python train.py --num_attention_heads=4 --vocab_size=4096 --norm="layernorm" --norm_place="pre" --qk_norm=false --parallel_block=false --decay_fraction=1.0 --train_tokens=284000000
Each number is 500 + 40 x the weight over its row's rms, rounded and kept within 0 to 999. Layers, rows and columns count from 0. Numbers have three digits each. The size before them is the row's rms in percent of the matrix's.

# layer 3 attention output, 256x256, rms 0.0526, rows 214-255, columns 192-255
085:470476489549484488493500485457439435552434496552462491484502521524484501487485469508552468575534542545530550475550509499518506521573474501473508566565564476515479448513590470482501584531491516
121:469490453518464567516497527442509590503441442574541527442442433439482530510477525464608545489527519450433517488505513517503466512457452565484504519485464467515458574490537476546488473508474530
095:401520413551471486471505569557504496518482509529467518431473475492488585516495545480483555519506565505504503420476510553452500534585483460449514481519529532474556498497549462559540583521556418
084:595512550488483502463521541540511440536562494515514449518455529567448431496486476490458474468482502475483491475500482431514499524530466529563539454536439582512511472480410476520493570476493468
093:464494546501477485505463582521474584502560521476527597476540494528475494492496489580425512469433449526577423484508568508522523545419469503502592495522570446547510569478390428519507534493469430
112:507469453505517482557506517549516474515472528433574526462487474572533534529481533433516517530402529522501503503453507496551520537497502376538444511533445520506521539505475494558442525512497453
104:425486483456521535615490570537489511461490519442523500478568467467434523451441461433454539438463483558537564466494514443499527513591461490505471535501467456567510533497548530514441492503459504
075:506437572481508464473517484511574522539453501438474427517526499514534478456581482511467532484510467512498489481523468538535501492546483478482452465488515540501500512486530525470518491498556514
096:579481482450526516452446502498541494483500502462484418428465492484537571479521587484504525559515565476501508482520527469442457489495471540519495456496545546477505466574543575502564503489493475
067:580515488531592453479524436500489429538551416433474513440432488523550524520486486434543477565510512452430519425548573467443506428467508474522486484441506458491511496578499528497536508439534473
133:532499520509487491438477464525488532527443457581537507550418512508519552482505582495531478530523579485417552530488492538501511521493509461561504444495491541465504486561518529478502503446520461
090:501420547500448482470541562516578565485444480535615476479529462543490548489449463581475502539479510560524595549472491561428465522432500541442533496520529459495477520518497476543555451413505513
098:485478454541504485502402510457557534465503554486477508510510495539449540559466481482485538465494454499595485470456484486570625513500545447440565597584450585485560525419575512585485468478478461
082:538474461473567526480495386438471490545545432401423510580515520456433394507470479465452480465514491476464494502472495501461524463491482523515564503457412547422499470445541607496483530542507608
092:416500539498511485469546553550431528491468509483488529589523436503570567532513508579533534515516522535536440514501523491545488552511562538441572484470542431529548568427487465456455490583515493
097:519459465499530540468535434498552468498469532425442468510462507517528473436520445418529522478439456474493553513510516553473517537488437493487487601494544511513444515488525530520509459450492551
100:552497499455576435457485499586522435428534524397420458454573500560553500501517466484482511530524509502502473546512527487415457455561426500433482564500550500502532508477483472503647482454502505
078:520524490491477549477510499558483479430504483511497547573508486518522502459546491527501554522515491478538546508506498470486482434483484518462503527578480499506506452444572494567470464449517490
101:531450486563554464485505428477526493496487487487501466503470503549523533545492513515482485519448515496537511473539519494461523551569534420561484520514460499474523495527515535553497565526532477
111:498496458491481470477480444481495458506511520457483493522560582467559412526495441547515486490533478472508492490493521533505471498538487399564474536399507527501497524425521539422495478577545522
099:480537494468525541536599493499479471448510523477558469518535471475547525511534526490500471473461459480491519496538474543510473461528488519531425447470476523481512454547483523458501493560527488
113:471480478493529566516508531479434459495524547412548483470563515449547466446573504427465534437459434465545510558501515434526487516562444555528482493528496485509502419443549543447495466533540504
111:567495511564513490473538485524521559486499460496517436468450500501507516453506525515485495566436508506511409509490514465444426529495504529508424469578579496491469483608494506545541566465532523
091:430524530491523496437531425576413436509535562476479559570445525499547486461455552546478490505489516513522485514486475544551432470509474533447479459545563508488544538476524536478488554521508517
092:478540458524520527495495482500490503515488481547503529487490442524478480550516545448565506526513475491470483497563471530529477520438511536488441451540524520493453456549484483469471487467500528
121:546468533512443543545465470482548500523484502555545500526426574562406460510451585429404435508511543514442468476522520420439512555500504459582501495472535522457612523555449534513471514450476529
108:473521497536489565552543533473510570490506600554576490482468468473508496485493502473543516516445456499435544519542457560531443502466494490463528477551497507544465514566523471494409450471450531
110:461482476467539528489482526532489478544560474459518477483591496443498444453505525463532462481423483510547513497543609548487476519452388523499523542470531472586464555470552455520551504542487500
101:489499461465444513504470467480505587506516487516551581477503521480457505505500510477440564424461489515486538489472539530531532572482500431553587546550464560495554532471508546512420405530416462
111:538431463537518484450544419477508446563491484440495420468488512544507444447604490469459461493491521467520555534515484502490502461516531450549459516464510548474382498554547535485582539479494519
092:466512537505587506510508562519444535573472526456534434488467482517499607513569498485535523483457561543556485525521502508592525498500527416541447516425515473512500508541482517506505543534514527
110:463474532496502515438561510570475491481506480555482532458509466507486494439482511506537504508493510606508451525518549601540453528497471505480502511470576425538493548513366409486586507517464524
104:519542443481503489522504456496564498513421485484519498508522519552428464512455524434499521517483515505471491490538444486445560550540471462518504558506506523511490468508475502485466471529507532
104:433496526469431473488486526551517566488510432472494563484538507471436497477537503574450491489451496525521544498452451503560473492512546459491547501532520522492543539438462491519523488483511472
093:512486549412492487530507524493528502496543545472570507515539542530565562450518494536492470434531551576573536565557561452497544544500541511413637539505504478532491533480524461499493451487499504
091:544502539507547492511551472487500441514499493482467501525443472573529540510525490472588582503569490527480446497524486586527514528510518515487484476508503428500482471542530456487540527525478524
091:492477532530422519475594505566545517464462507525483487546465492470492490487461485551545424513587520507531550537541486431482460447406485572503492427473475477498556481608429458499526513550501527
078:482519508442442467576458489524499503511558540478492547468572479482476500520515469524415498451495512538566574445456531526522502510511461490433536483440481528392538568495496515490477501521474570
108:543537479526511504491517497406436491443495492509481538455492477511574499508485562474453457501551481522464453477414495492509573481484590550453514480575499507437488470507501450547531544473508417
107:546478475496523466495550514517545462517533474482474400489479544536488504477568519494510513483525521457497479485536442488467563447512491511514477480457543550416485434510481552466569521514570504
100:462526468450473474528509542502537514491468515492508556564534437486413508583467511520559477496551478441480523494492488462480492411491488509460554469482427484480503428464526476460483440564514489
095:555572471500505444570562501516524527537517574500484503459473493550498499540480362418503513529452558592530521475502504453516540544523583406465504550487510535494437519496445517567441515508441539